config.yaml
vocab_size: 8192
norm_place: "pre"
init_std_up: 0.0594
init_std_down: 0.0
Each number is 128 + 32 x the weight over its row's rms, rounded and kept within 0 to 255. Layers, rows and columns count from 0. Numbers have three digits each. The size before them is the row's rms in percent of the matrix's.

# layer 5 MLP down (transposed), 768x192, rms 0.258, rows 601-707, columns 0-63
083:144101155074202164117159104169104135134119117127128105144122119073115102183100174159135135122122156084149172108140161113129164148142098123156039135178120080099160112151170126187172131130138127
090:139156102152142106081064102064179116146107103128074106115069130149067135098197117138140130109136027118096179100114149101070106082081126149116129115099160200170158138164132173104141144167164172
095:179178111094203151137140122153132199092160116201099180140157127131165091115103109107145127137144119203115161152150148130083146141157147101205174122133133098100120137121089162099185138117118077
084:095140147128129102145048149163098207147140100116106116132168145162136105122112133126096109132059034148126104157112144123094085199133149124125122114185143102110177130113137108117069114121108124
091:129122109147131092158187141129184127106120089165135123144126179110140091154185127123115100067229166116123146080130121158120126160138179132109135181164140090199102125120041111098076111146133174
096:144141126124146155148123134160125151095125091129164138143193091134105096097117143131118133139132088080080039167148132083109134127086080155114115037124141114132106169176118151118138111099147175
095:091071123128123129135145163188131159070146107152065115171095116090135160037126131092146204152063134163139154100164096129149148119141123137107118137173126141146104105103135145115190184146104135
091:160120146120082139180112133145096105104100080095186135127140082058106097149076113148124115127109092119096215180161113126161136130115051136143094092132133131134176141136134179074077169189127140
105:144147139106092099094180095206102123115091115090150126128141091148150149086090149174082090159136186120127178176178137112109157112152117112107139130189171157134137087137137081148097153128139093
099:177141059126124123095097135067160153133089146100191057167156111158133127155065136178087141167101041125132163139124099134125149146176102146135136153118136130015155140111134189177172096104100120
102:153087137189131114112145125141113172131088175110154091114202141155134165142127103143110087185153119138115130116131158109137110095097109124143123129117133188136133124106123199134186089178124137
085:116127176111101159126102118108180095166141109108111166135107153140112142137088150149130112128114092145127091141106131166123245173074081095131119046123125091103114186119103141128095068162131049
087:106130089115178087189154091183131087137069110139134149045128136146131115102087139128141111138134091119071174095130125172110123104185100130126177105096126239140102109055098091141185147130154126
104:163130132139108107070093137113167122130134169124137123151116151139086131082151140133174107112207170131091165157030145134137108141157136133155123142135162153122076132140206129155120079156193184
104:052087125105182119123181139118086164054093113153106138150102122214097074130133154108152143122180169099135106109123139062051132080130088126138163139077138107109077084107142119089164157106129090
098:106118139158151066113153169109155137179123135131078044140110148168120079110131094128175077136138137174122091204131099200088106048161134138131143145140145082170200122137124121155123143191175090
098:145174123092092166147112154114081136139098080164159125101177138147110135155194140156177145130131123121095069114151139099121094136182132146119139086101128097123128168139054160158095112089156192
089:100115155139165108143121136125106091097128099097095125140120101151133083101111134138145107133109233166204154101123127156145124161153184123074133118187096163122064125147084054109203185122115124
096:096150133100134095073118104151148176159105104141083136126071208114127074113108185111170146090151162166197161129167117124125081147103110089100171172159134129171144099080067120126086125170115193
103:082111128113089213126126109126200139074088126098126108112092163137083152127117092167207147111153150131137109147148128099171138116138139160110142173116136226123078164119129075149135186154165172
099:117165161098147168096127082160155137111114135118110172197110154098127050141128089064076162148143139173163159169103108171129192086117181112103096150121122144132126174154148124196125175135127138
090:119089186180094146142141142142120167110145139068141091126077125162121089134099182067122106125132057126173152166099146133137112128128161143112115071173156136139094138123163095086166105148183096
089:123140183064150113057121134197111144123089147105115130115111080162070102059142152082126170129167115115201180143158161120145103107125069114127172121133137082157203082122153122111126107150099102
102:109088109162138119122156176118124148133135160095151087108150136079107175144146126155164069156148160113151157121086206149133123117102058086117179116089136095159146128123105080189082093165138124
115:180147122157128132029103154151132157113105093181161137154121145117125089109141084098137122146157127110164139071088142129078145152153167065057097120123100181113113146135190106072138175106120141
096:132137141179145210123175067114101123136104181115109120110130187134117152101154112118137080112104124068105115135177113157111133142130166089125138121148155141119121141093150089168091182189090130
096:115182121135169099122133161128176226166148119076146135128154142109117080169074130076163126133134071097148148029185115105140119142094061140163078133112159124093112120133164125158157019172077074
093:082104118130231078134115095198151122111067146115109183124142101140080135183122121078153128139177103153081162177150092123136148139158112170140105116139169120129150144155133136113150135126091134
093:102150139138105110152087157144136146139160063094118135138150078167099138159117096096192122166154072138156118126196127100142233123117165144149123119158163118134131119144164161125071123108110130
098:096137133100138098122105151195148111133079077125137134136207104171117123136096052132200112135087094091125175140105190133169172176135143142101187154107113123183140154136132158132104147118170078
090:136085127134146126158168148141123173140148100093152055131110102138084073106115145050152149119166101157142101088090139163102089143174130065115118143117102122195158120064174124091149094153084115
108:228131171127199089128164174138118111073090131105080122142113060132139106140147095106107209125122064100110070097083141103127143108147134156145121088115128131128125165117139155073125144182103130
092:195149084121141174131176191135157090155075162188166110088069139143097119074142096101106144100124222193093112099144130121118106071124114142098132135121189124102100175082137083198156096141115154
105:117152108136131148097167137122104164094158133120116135090134043119145169142138105140176107137124124140142101106154104100143119072102128088134162142132136162177146130171073202144132073085124225
093:179144113165177166183112171113095115154126139161121124153067180151142136203142156125104130076150038067112124092148143122142140135112071120171152144151159132133153139176117153148135140121166151
086:241106139051143189167084124148120161152162151103181145109118159093117108149166141127217148105117081096218142098147133098098170110077099133171161137147137144132089149128144155175156203105133126
104:127149160112151171108202084139105127144126089057193117125128100105139083163192136113152090113095141147137141083117030129097153118105098084132172118132145154107105141136154131088117092158123192
099:181158126135094157128116144063154073120154230134136099154073145098118105157147121120116065147160068121186136169149136130094169103104119136131154143092112131145115139117142123154161138141167103
097:145147130109120159120069085132096138102102113181165092112154141141086136101123125098120103165146158102140114180152146149095101128100124153114128116149153092158111200159179155128149133180095137
083:172072134108189145140132147131090129133175152101189142146112161078104094143161134129198112122121080154093136162066083102108097086110126177106082120087133178078156169147147091131206127153107144
095:074121127172079096159142080118202130131167152166111104102087100123148092121121112132077122166099085123089197097070115163109105103117096068110067111112091167119153105168069128115118113137160104
088:093132141152147117109137132127097158159162098072164156141118099120133103106105128115166093150140157127060153147177154179139113138085132171097113131137194118155151101128193110109055081094110100
093:177132116152120125136081158117093199104105088159174021168148119085142079091177164108145121124149092072119108170212115129157131094099116168134108156131087183088146151144114157113146153182160108
096:136073120133163102147160114150122127118087140165094110124132156146104206159204153124069140148162173145181090141108109072091092137164128211138129173173160180096160134133098189200183157152077125
103:168131118143129179142099125178126123103128127139115133087148086128165164094122164101161117103137186117137125105123150141070153106124129141130137200108113075202111175135119153142080201166184134
100:097184156134181110122128117213122122116075119198122141208153093084165167196094116149176124138105121169117120149129137142181234144139155143099151111170137144069080135112147143109164171124116080
100:130104129121074090114100124142165172055118116108196159104091101193126166129079110121170146145145044137081117208136167151148118119133184098095100084085152181113160118132133139105136104116128118
102:199151137192132105140138167134147124161168090144102108138173090172096088138098150126127142203135084060147117118102102129085111110098095176133177116091168079137137089186132165155117093154149134
119:108139146078117129093131161179081154131164160147140107154101095212114077121130101104155203161147145163191132058109112120103112099144207168115135080091093151182144135134071127075194123120162107
112:124161117138113077189101161149148155180121091159131134123126139118155137134090131188123143191085110113210177125089150139127141122114152170107092199114074126122149128162130103121133130124167133
090:172139175105108124108153162159096079161092112130122046145132122116151096168154159123130086130151155130122157166106114178135146106135078123111110126159143140120100105096107180150078075097151150
107:167142137133094132115120122144103158169204127148153089128164147135174047094101120135173130094066139112156136118133159150137201192173148115105096116136099145134186128107119078136116110138120091
082:193120148127105115168200116129136184146113104104123089100107152154154210162108176104060132131124151084126150124100135130119044174180220138111080094116163133163105136178084127130200153120184127
092:095109115084091125092162105127091157145154180112143135089113077161077125115081148056093109159202125159105106133118047118118126099144082073116133122125138070126146147085116112115130096167141069
120:108090119103108110141096085138141170102176141135151097111019117095148149117135101095149181122146216109189105107090111160125125106054152139135116114198133101125075155155184127106146140115109102
111:182117109127106112126136136090067160056166132110157139101104069080131085087153109168175153072121189155162106163099125162092116141145145103141121100117113099129122126183114130079086075121154168
104:079137094082187072133122083090103180106173049165117147157133111108133073144117142181067096088126130102175181098061070145096117149126177122106116152116166094169181106142144119148153149158115142
104:107111100127122122132102092093162079036163188119105121122143123111137066160142191137117169100130240149110149041142115123121122109116166157122121115126201115114135119130137104122081082119137184
090:112155151091132139085083102119145120090124161171073159137158074091144116191147100101072118118148122093117130122145167132125141143175109193114124189107132092113119083131111177164126061083087127
102:120141097093090123133110136093114174134133131117159114128113140141134112101073220121095195099065131124143109178145136191087070140101139124128180077117141156093118121119140079113107127154176140
093:111096111079171169108132125159115136058128096129137181138115163152134167162104130110116138097087103088086140101124129139074172120122075089117068188152215145119159089109134076116100113126071130
099:170116127143146174175173152130086116122085086145118104135057106091173105078127175155067178179104173087067149127151109144125109177070171165141133125082147116116146139127112099148159198112065113
090:119125156061125147056152087113118193143119132132127169139142129113092126124117104140121108150144125097114153092137033139134134115141082113143138157143102169163173096187102121171118154177137185
119:103152211101081089126164150135152134147139193187126158173150112107133111119095145187160113102121142125122208134101092161054123100127099138071107147132169119135127109131106162178128122062192132
092:112146139198122164151070160160093158082118148091173071128138112117178104158091106107196117094131127124071062108157118071166154049126154112132135090071112091121135127107125096081141151146135070
102:154110161169096135164108130134146131153163197157140123176150072092078202139110076128126106083137098169118107131132124156122086108097037128125127131157074110132053118096092122080143131166117102
104:060091181123073157165109132212130108151124129132167174135153163111078080162109107051172170125090074093127098132132096126221069105136025084149109137098056156118142090131138149181115183158146162
099:188176141155146073148089087189192132089067155121132145091116086154145083121142139116111129153131130112114140180160138119134154137169188183108136122108086107115173176143186079154114157142148157
102:094080127145104148123156076121110112130108097125145120162042135162191168136180159097159171151122180131059136057119087098140114160138098125156062065166131116091113118179119183204068077149143065
096:116121175165112122161116135079135143177121089138143082124069101133135128147143126105108086110142112169156094135146079148064116216076145161122088143134078082122097202110142159184079104132176155
095:166157097123119094090157151145149132144135132115104092131128128106099066121097117091207093106120167061141143131138064135130150136204186130171145117130154134138115161127119083131080132163121123
103:175126136138122098153107156153110143106112143121104040078162091088108081132097140128058124143095134116142050102078083114141075137158122155173127121183117113087146129122118093084114118104182145
100:133085119149059117144094139154102122161069084108137140184098159136090124111118102173148173148144157095091167163127075111168078109093183134129164071153067098124154070136131114227202080067116161
085:109075084164097151143159143128125125073146066106115062092110144123109142162131158102105093089128152156115156152160132161090106128166182209110098150165166133175127087162147141185157158091118100
062:117103140093093155151179159098199117125095126084158103125134146089104118141170223129121127162107153131132137076108130129181191153086124111114143139169124163116112175130117100145135174109181162
103:093137175167156103104129123118139106151121113173050150141072093189182102083087105108139121066154135096074172090082162130124141055145183150080167129093139126109092170045128117143121093147122182
104:121071143132116125104114150083120182174185126118131102170159102120151168119111111150113146145136164096093097170090110175150120182190093094158133093133153146176142175158101111092162107182120120
097:149061097118145128165032169128148096138192152173107086162101144145123066155093133129160130145186117149136182176185107167130143118128169112094128127131090146092097123112209118087107108144163071
089:180139146174123101103112174121159160177084103108140085171119105122051099135143133125109094068114144141103127157180162145220211152138048078085169152104161124135154121158062125131126132137098096
093:140154130168103182102109155133156150125129110149114112181160117151149144121120112113169076147104075105139129156179159117151137064109195159064088157147146148105193158135103110168105135080098177
093:150090119145153124153166119116134134112130108116133107139119141120117084152118214182148121080146109131107156064151178181077132211119140094132135187090145162135176099107121162173123075126119213
104:128100187161102158188099165135112078099153100165134103157112148120140115189030130205149173119139026105163083076157187070111107088089199131083178106172121132109135121126148128154127131133110115
096:137069149059142132129069101139114138128116140137109122122060098123166105189148161132131125111119103157135119132098082198143158177166093158096167204115106122124070124165093133120124098180147108
105:130135115117101090124128111123093123125122097063088128117163145151127137132174097122117120120094155070148182161156084072152126142135104180134147085119137119154166178153129150088176148152131134
091:157117145103110178114122152108123123144144099094101147170103095162113113155095095147123107124134064165157102084160101066144130098092142171138115161111087124128148119146127181157139184103178143
089:131077098144152153077131119106164154110170128138132174072152070127171147133193142097129148123130102189085150147084120102058106161152097142107095100091177159095098130111141186086185150149161100
087:127084174115104140195129205120114137142105121148107188191140118127119122103098078068112143158122085172169115113111126147163100136078090105120165146148090100125133139150192119134139153106089129
107:111151058132198137154144167064108145161136122146126158148170102096158135076137106139143126128128144110066153151065099158122078155153167146092130129106153118091157107142178145158138114103164123
109:155094143126079087110167098108180148068127102084125120155115155167132149143089106101158126168135140196177102157187148064120099153133072127120110115152147143128130147168138147137120124096127118
095:120186129091142136119150085072161156143125070082123081129175117139088135137109092117125115125137035144157178105126115064117103087130093116133097142158098164112102108092146175145213116106140083
097:113074172163123147136190087140146106105164115134142171061092158105109188144142073083109104049129163090118167161134125096123163044123123129093143112097132095135162136138105149151103133085147089
117:161144215138108143143142148119122186148059109156181149079126088060055106110133132091105095117159178147069107095133129129157174096144079126091101130119162082169144132110146123144204110114166141
107:117173119119121140181161134146135188157131127157140099139120115118116126111152084102166104126042150163142149085131120121120054116121149084133170074114116162137151142105079105168108128118078108
088:183095103106191135149119107130174126128081114154069150127116160071143102164111123082116059100125079111097111130121161110168154127153091161116154142153141098114082132060134126122158111152058072
079:129183112152085120102118169134151127074084146107179183170105111164140157124174105088182131154126232105141102168112174099180133106114108132153182130111120135132143144100121046163134161147115165
088:124150137163138137173119171156135066124138122100130071198165150103158115204139115138137094107103124100207166116161101107159094043143173129049125130095127173093142169120123129085095125128136161
113:104136146102193116114104141114144146134092105133096090128096188151159127138114111141090113112121247097099145142137154135128144119044136044157141168140139151148163157128135127146127137141135125
111:144172098105102123179146163137131152163161084170192126127136119143157111139167104108116188154181180069143184093085195227105120148132115115132111169132113131103120156109102162143134082155180129
094:117086182134111121133110148082217135153166119069178114175137184130126147102143122077111197157090152122104077163085157105061080124126160137134136158165110109087148182183143112100155134140169080
100:127128155117170135159140137038120113188093087112192111155119142144096156089096115123150127147161195163085078122113082126111160156124070064169149154115151167127149160154093113117095125141148152
095:118174100220175159089119193158072085179174059129141124121167135204092149130106133085157128113130093109132179087155085145112066095086066133103113165144133131121140101067161150074131137146148170
103:112129126133072116126149142074118162139090115129114055090106082068113131125127132151132128119084037087147186125106157154163151134148066169111118080151149115155129131171172115084062133164148146
100:151159144117134152100168115122121161140138142092144134121139095140128146173162113155113149104083132092177122142152082116140120119144127152086133093159106080151205126066161128121129101156107095
105:122147175151115132163183127134160166159145136180160120138075165111138110142099143172119092105201083103076135139111043147089141138107140116128132123130163128184111122094098092139112093110115131
081:105141163137083078105162161164141100121122079150136138163131095156125134166084140050186145107089172122159097134223118155114071084124152172088112127115113117100111116106184119135105118097134154
109:109165129117139174089161130123177184144122144166148041121105168118098117092134117147117168068158168092132132144119132180137112116126131115149161161116158115124120137156136126119031093118155223
096:140089091139130170078175143095172111083128144126100133138097116083162190132128180110159159183129156143156189135103139176137161077144071043180085183093155103161137118136084165144117123123157102
# layer 5 MLP up, 768x192, rms 0.194, rows 602-708, columns 0-63
092:158118157146079093123112154119165130119178127186134147112167135188068134152097163106164161135117121087144165115164119174138158118176071094173111150155115127180092131141148147081117154118122147
088:098112072143112159154108168145115201120107143057127179161053177128148165158155112195090174077120127123098123125118132175189128122118147123225112115183209130197073052108146131144125166089134170
093:139074121080131206104085101124126125136139111131075087088177145104167113169120108121118065132151150062144123139135105104109100169145135129047120192142159137163121188140163143164081146126073078
088:142120112099143165164124146101117107171119182076106170145122153147096177116139139145070085170112127163134112152130220088099099077083138152109173122081077140044182128185164144117170162114157163
093:090123134093148172131119141148126072133068178150128156114163169162105193146126164128138174076090132135143181138122142120147148151154160119087116197126081177125146090117119150114095082144139115
102:144098162202100169140077075145175125203093150148133137151123118094129135143130166169155096158157131174160138152136174096128120148150089114169114133083115099140146114100117107089121154157137058
106:158154178109115112084213140116141118116071119077169175165064155103101170109108114100076136091156124144104154095165156115163098114138157184098142103142132099143058168116138152114172131115119154
104:126116117083164159115132099133183159114087167079101071148140175094102167117130181113186114114124146161136107107166139093186142133143135116147146112142121119158154123186116194103152188178140093
104:101092093146154136046194120122170173150150104107124177109162144152086136148148110140132113177066130090163192143130161113146124157139149147170143098116125129113107089090103098063128128183101134
097:126080121173098116154140143128113127090107150131081152094182163102076237120094140087128093137145180168107143130115105117137143152158120110153104197158077144143116192150134134128137085125134135
097:121134137153117122168133099104171116120174144147131122173114134138177135082163185119147190130105083080116138090093089135118127109154118188154047177119176115102130156168135089138151112165181100
096:120124168102134150125156179158175089158158136107079163135141104108169099168172176195138122086124120144096062136151138063127158141103126120119150140173105168167104103079074126150157120119049110
098:131132059112166108124101135197128081132114123112081128158080120099129088110112144130147094108149106136167078104211074138133136082183070122149113095116084150102115121110100103163110115126121152
108:178136129103162122134141095145145133046115151117081140114130099113147148109084135170134158143141129136125124118120173115142172121142045104120097188123136147145079135069137189190139120168106098
102:156098111084129110127134145173143152092085161106123094167127059181108088133123135126190137101122124132081148104108145093100183099136141115105188127123206074193126160132181126166105106215117141
104:141127080150176146124119098115141088114077162090148157137140130104132051141129139122146112164130110169118156129130141056100162123096110127119127107187130116104065112112117140096113050161183125
091:122139127136120122104195149181148117131052131125123102155140113146140141088159203138134106106117052056129146172152117094118166104138134089139068127121144073107109179059184127127154063160110102
099:132111088090089147150113175101137145138107162155066099126144143094115168133111111110135085132090136197095086117130155046167062083159177120136120134126090161077066150230144158097112114110084130
101:137148133142160058145191144072143183180088132017124099120124088150139102142102115153143174075089162147100065164148118147168110171137150113118163136163135147067140163136146137155148148148091123
108:169101204125156150125122129159150081117162132059180110119164105137104168145089142117099154132131104138051156131146130100150140080095193101146134117112120127148149144116175135148123152169122134
095:112195111045163161165174173133195078141135136141132161118188138178107189161107094148138153098154155144026064100117084106108153150154074123160138153116131114141152113163093116108086093153049183
095:143150113135200183093082137079176163118110127137127105030193120157144062066091171102163083137146137133089156130121138104131120142140120120101167166084091142112071142100097113105129162157135135
106:146096124137138101138162069073115121106133177123160098140082124155106126106105164194136126089128179149182224151133137171074120121142112115111124163089136150112111157112199154133177177171122115
129:144114133082151109087120130159093118167100114089080057062134105154151172117176097150182157128109099127093194117140136135140166181106125102091119061081119129095083123082174133068137176121118165
085:065143051093133165106135153067168112149091135126145140160107130088176097144061177122075137077135098165166105134096153106156132116139072138157154118104095136110130129093077137128149158130139126
095:117170100137142064148113124170182153122151186153153129155161119140119107116108124119092105163139078130117156133177123147101129147147116140037167147132140086104102155187156113080095101137111066
098:092114127087106135135119100109144146123066198144100154108139147142104157095145145082105194110112112110131129156158083116083181142093088078164096147136200146129116088161158205112167066167108126
104:109128078133165126158089178130085109169167116159136145116083128114136162105142171127144128096165172053102138155129118166153100093119131117116095088123105145126115149064198153041146131140181159
089:074130084118147115124144135107151159106126118114119084158147148185073153121128099138097112078132155190184125138131172130034122183166098152134170144100175175176058153071163139169192143127102190
105:199105084153099178127164174150134104111104129120067128167139127088093042126131114082144161142125129159140144121137104078146126112125156121113069094164125110137137194160135160109076116177106110
107:141089109065090133116201118080096143106124081105086122128117169065103109147099085136142113137151141148102121087117097161146079111127170151100115140160055100130136147104167083090097120140116176
104:179118158154151085160150143138153084107124107174113114156127166110142108150147140162127138153137102126090148142118110116145201043103140158156136139052109170164049103095140173163136156158064105
103:139166099137144125159207145123156132143134175174099142124142093175070134102121072139118201168192135110215114105122133158116154075103140155139148094161115097118099123084130151133112047137120180
088:155078155084162114162150103119114118179105113127145149106183126183121119081115135099141099137175133118073085139143159175162110133132096199127131135139114165155186100181151106133115184123119182
091:094127071186102067120153122115164142100121154126095097136158082109129085128121128176091116178132094113068153154092127125121123103126163102158144144101115159099112126113109073097118078169135118
099:083145083166150158129194064110169107134167102165192151077103070174118156113112154134092072157145154173079132105094117111120157158089139131061143113134162169148087133126121149105135157171090172
095:092121123108091148118126092109136130103102143168120121150145110132142109179110126132132101110153131093135098126136089181144146114076147169151186111059117151134087152121099042137102156134111136
099:096158073179156136157112087117120142167121127145128076083077078153136111113186166198116149128127125132133137195103179129132127061144142094154102158085147101141172104110103098126139111162213130
105:065122103135054151164109190127165130087133152129159170135114120199125173112116140200118121108122107120137144154121159145188111114169157098188175130095123085130104111157126171139132161102121067
091:119150197131093145131155118127132147151161133181144133106204138186114162099131099109202114146047165110078154133133145142124162160100086127123102096147066119172135150167093146151130102153132150
095:147103118153071133189120128110151129125128125153121110142112143172080163147150140118136085134154128172105125099156092143123117132198185145201146107134075109106068135158188110168108143115148130
101:106116142086131130079160132164157112155140085120101121095122144173162168191079165120126101134103139079147124131081131094153131153101172145097167150099092077126100170130124142160090137169106143
093:154085124139138121161226100141188079142101130106150136146140171092097185138094153132099102125097163146118127137131137146137155139122076144141112083105181130106078171077157154131167097153132149
099:126151068157162185088120177171120118147133184142093119151119124122100153073135131139128177173115098157121120108116197125120122138180142115083134153123069095204133100129144098100174106227142148
099:146132119097084089153141067173108203199142110091119163074158091191039098114088179100145078134077144130116175189129146166128134094088143125068139076095134158085099170170112155074087136119178123
099:155177118081143136091113115182180195128148123115156078145126170187141138152149193090105053134204119125190122110099135111149162153141089204113173080117131112145102104140128173138106169131143115
102:132160134128142164117109116151067181106144099089126129084166112157099145125086131132117163099157137182184093161162149141141085139111101085132153131089132128135085134196150089114157119143094168
103:094140172116118115160170161154147121123116099119095118069109162156143150146125125163135109127112170126167148132097199108172111152145104113168164136136123140132141111140120163176147139138096123
117:101052093139156123121108125151208127136107132159131119123142173173147124163088165141176130077104144119162146105069108101171143133162097097159131141098163156123130130178171127085095169143157109
094:105078113083083126130193086177093105130087145135116128143063127080112121139151138157126159113070106148110138175175188090119144127159089122123151104108123194127088112109141162110182186103115141
109:121131178134099165148191147125147195175121109140178123136136107125140126098190099119157089182114136187109140109148118102112087130126123045100052066105086112132145110125162071158186115168121128
092:074144080144110177033118040126104160139160153103165054125155104110150074090135144105115099158146145184119199111152132110185117125076073154126123098124089129104111123112123120122118131131115156
105:160052103116101195154111111123105137079174154143161070182120090155163112164127128115118126144134112088143089147103105164171106143106143166173076141165125082131077091187146071098111117158092103
109:064095138088082148096111150152135137183192085072126111088123088171127147099147162115181137131168150084186090046096132167165173094094150161110121120161121125139152130137127037106165093124119098
109:160087124099103143132110087158147116184140142069114155115150102125117155169101150096109112126118138138154105157125159095129158122132134123127090186108125116064163133100139168169124165147078097
094:065148113103125137137102081110137187143085140123045132100163167119077159133103157167117123123152127107168130091109130114186139113102108165125096141215159168099133111132185147137146152110156089
101:156117180088175120150153132154133126154129163157182120116117117120074168128109155177157106152146141079097146118092146132124132098064184159120119083151089138155176098133106104104162105091114151
098:138118129025132168126148180165156076145073112113119164076150125135078154107169123136182139084199155129188136096134152132159144180168117077133095100132068125162096160128167110036117178167157096
108:117156107113169133114123167170106176177131109062132129122101126088146125110091156161108082085155137076150142142111144112182136054108106111140050107123093060115153109097130066067179140140137101
098:140146100107137120128178141094181073134108142167084121157084134185133151107134185174045122150150080133152157078111162115165163127115123142133135131165115125132081159091115196144123120088115153
095:118142112097102102158105134057116113160096184139122096110129117112119147123100187174138153073170137129130133086107120123103076145126131074213090143087117136148151138137120156074116169208128143
087:163198082123108131204154139125149136104108119142123159149160078124116145203117128149166118156129111137131116159134111098137133152111166156118140136150102168179142099116184047122121149093094075
102:126111043134160102100202106170114074123181157132170197126170144103187124114115142187133101108091151100074147130093151073120116117152074147107134183134119146147121070149053103111117219146118147
096:161174146136130102190134067124097174127170168089050118159147177165120053108122164136118108113114131118103117125119125158133103124117074135107131130105073152093135110167173138057118115143181094
091:143145092147140167144094102168182091142163164143136070161161073103095133124116109147091219133163148120156083122152167168113114155088150108147124167112101167117094114103107170101129118068139185
096:183100126152169150109116140129133133148108117077118105140104151142155152137181109163121126133172159092172158183124118139165105064125088162203095094201118161107140152106251170062111122095142114
105:189088153133125104174152157154094133131080167177168112110174129090124124117138210129138157092143164135089097130135143132117154171125190137172116097097154138152089123098104135121088102159115110
104:118157140115111144120150157106174124166175206150152082139153106120084116126199140170124165176106177122081137077119116080138132168163104083187182060082158101125122145144141086167120132163162135
103:151068108149177188106110127100143064101089110101111104142132148144110125206115146191135150118126133096118133148118176163089134079171147115132137096104131090135080196103137118155146102119085125
098:148150092113119157211151060083186141156091142103125139081134134173118078185128100135102159115131094143125107082139178148167093170147119092124095139129093127134204154138149123114105113141103155
097:094106144159137078141138216117119206136104088105131048123127104117076126101135154145156131120226134102155043099095152147188108111164152167095103105125110140168120141121124132105146120108115151
097:162094093139121063163195167196128069123088128143130049150104137077090171136154150174144173140143123118122100206124146138093121065115157093118079164146122089123159182149140131070119110115180104
085:048124089164108153139096142099137132125127128120096161142087098116119127093107056149134150178178159104077174126084116078148139156176143163123148158082100210108085120052129145119149123116123111
085:122121173125116118110170142205109088133141095099108134116147116107162111135130107170122083138081123106135067103120176105129110101132128114102134054103107154142099124139080143162102105088141093
097:120095069150178084105191148103067113140156158108120134149169076124129158101146161200081150128097159111079163145129162122064118126090100131126156093172110160133145098141117151116079207103141088
105:072053116121125157129168125122133139121083160130105120156174063206173146181167084144177169178122155124150153151081167171117116070115124151111116114130081136149118148128078106109126123107101127
101:132153161133138188056144069167133087134137113096083097134126126156177182127160112130136096137143138091154157159133137129168160136087108112129146127122136061098053072146127099129150131080176190
095:116093172139072081125130158067087138154134146125128152172136098144137139142127136107061103130168090053214102222158161123163099139126132137124169113153168104137174112075122193108097127069141141
104:089135156132175130169131103121129139126108163068142091129072143196133102165121151130082131109126150135136103160129147133211157199124117083164136144082098147118105129098067125136126125142101101
108:150136100105174142133096129111144129125173151168132146125165118205109151167135196127068076086065125146076144130105098129113170167111143134114120162133127139142132186103197140189069134134221140
099:108166098143149192178146169132122128141132152124126115145109092152103173154146159118133103191137117165140106139123123155135156137119229125122128076123155138126145150098135145082139139156107134
094:144116102085159106171129104095072135149121107105163140145192188133132111140171149096136147069148166119140187121134135137099189124097133124095149112127140149170128111203191142156074147128129160
101:182172162145107148127104121130148102109080129085137141087085129151121109165107158138121105157185176084173118112152173152143134077179114207120161088077095183142152109101162135121188119125158151
098:165123081112118189141170166162145137163157093079117205055106113144147198164092114156095134127141143114161065157090089132200050110139142168037123131182118070118066127124140155098119115132111149
101:124139126098110171118145089098090075132164142057101137162140117091121100134146110130161117119110106137121089139169110070136181141107177125129180144129101070104141136102132122169073177191134098
093:070136116146138165094116092129124073121120165137203095059155108059110196137160176140125127135130126121110149132124163137104121132167128171192113123125080106122105065088165155125093140143216143
108:082173143159138117163095078123116119149134157170136034104142138131140144081131077112126135109170141099117081083139146124081144168159070138121119142129090125126115127107153102181152130145178137
113:102113121133108147104154173148178090153118157106083094183096160126123192158126142076161109163083112113137197102124127135100119116089144099186192112133105134064114113149135063175123105135121123
098:116180094147122137123158122108128089145194134106115101098162204121197184122119113094130132206118117104120063133136138123122120200122150146120148182181083110185198147143185140111125092101150167
095:110173123109158092135169109136140166109086159118097054150125144128129119126084089125132120171174153095117129158084122160150155098114089148203092082113101100123076102102145093147160100112098092
115:140176053116142118132144069173105050120100108153152114077146099117061111106175212117087135129088155116133177130130131120146161180150113132119069133113104136148108152132115112080129157101127124
105:076121110158135103152080117132139091123087129060140113130175072129121150127113121150123067041082132139085066164121146110103150081119153098071138110117135100118140122085160093121170058191147167
094:127149084167140153131086159117156113124093095075100096119183125172093142115104151117103130075144154110148140158145097093137072206159192089193147051133150093177102165128155061115088041156109119
094:076118124170150121106155209159131114148134115148090157110167096068136147103147149159067206137202129150141140149127105130075154127141107112145127178119123169110079162120168144155145101069150148
088:121122089083124145076120137072122146097140156123093092103123145142135122106162254217097138116136173162154105161107135086113182131119141158127089052116172094089081085159113130162198128134091120
111:102127058150180105140134122161122121080162114160107106134135116149167120177084142094126123118139070163105138142107154142150133099159122127125192148101152114153143109138192141132147136145139157
106:085096109119158131149224124117119140135160148090101136135139100067153080117174141095104107170161172110142133099169151096173144158145147105177127115174134105148085133171117100143144092134103180
092:161159084148084160094125141164128108145121135153166146129152155202134109071115108155210245156089143172144142108167133084106145175181171100128130114095138169129146133130198153137135120163119160
099:133142150070085147116115137112128132079152140151150121141151103166121107116099153120155108095165151125173110139161125085092088187194138163123081145162113182136119126180100149130128090129172154
104:153127163070130198165107198182101104152055144161122132143158098181075172129134140125132125083109167127129167147154088149121141154123171149101099199139112171139127102087197205096112074137101132
123:101141035098114107133107175129137202157093127160120148133190156087110179147103099115128119153180129110139120185095128117120103165132103196096048159119188128088106062114123088150137133143128125
092:126096125091114109173101148073141139137112139134090160133116107186107117113125132109117128154144137125111143138121136166123167216137159154130104139118081142075163169142137186151187083143186172
099:110065096157164098091095109112109117122141116119111115143167125126170188113114139137143105088170118170094143172130141122182119109156133072171131084117160140166148089063149148106105125166125116
092:063139102140127092099115083101124085154132108118156129161129069155175159138149136117154149142144197142113130127135101114130150105123157192158099165074070103150123126110091097139074140139134121
102:102117129114106102134136104156143170096124047135095103170123078152145200084096130165145108142155150130095166158172181153125126079149102162140167109116093134123093128166164149142135114115105164
099:138168111071099147095116158140096096120146151131148104104119128092138125095189115145149109086158146083034065104133174137113163139095113186054125180149186133081097156167111151115142119091098154
104:065134126138128114092096175118154091122109107125161167105103152123122096131167163149116093146147125096164102130118135167136147054167116194134052155120180178141148148079140152108229128120099178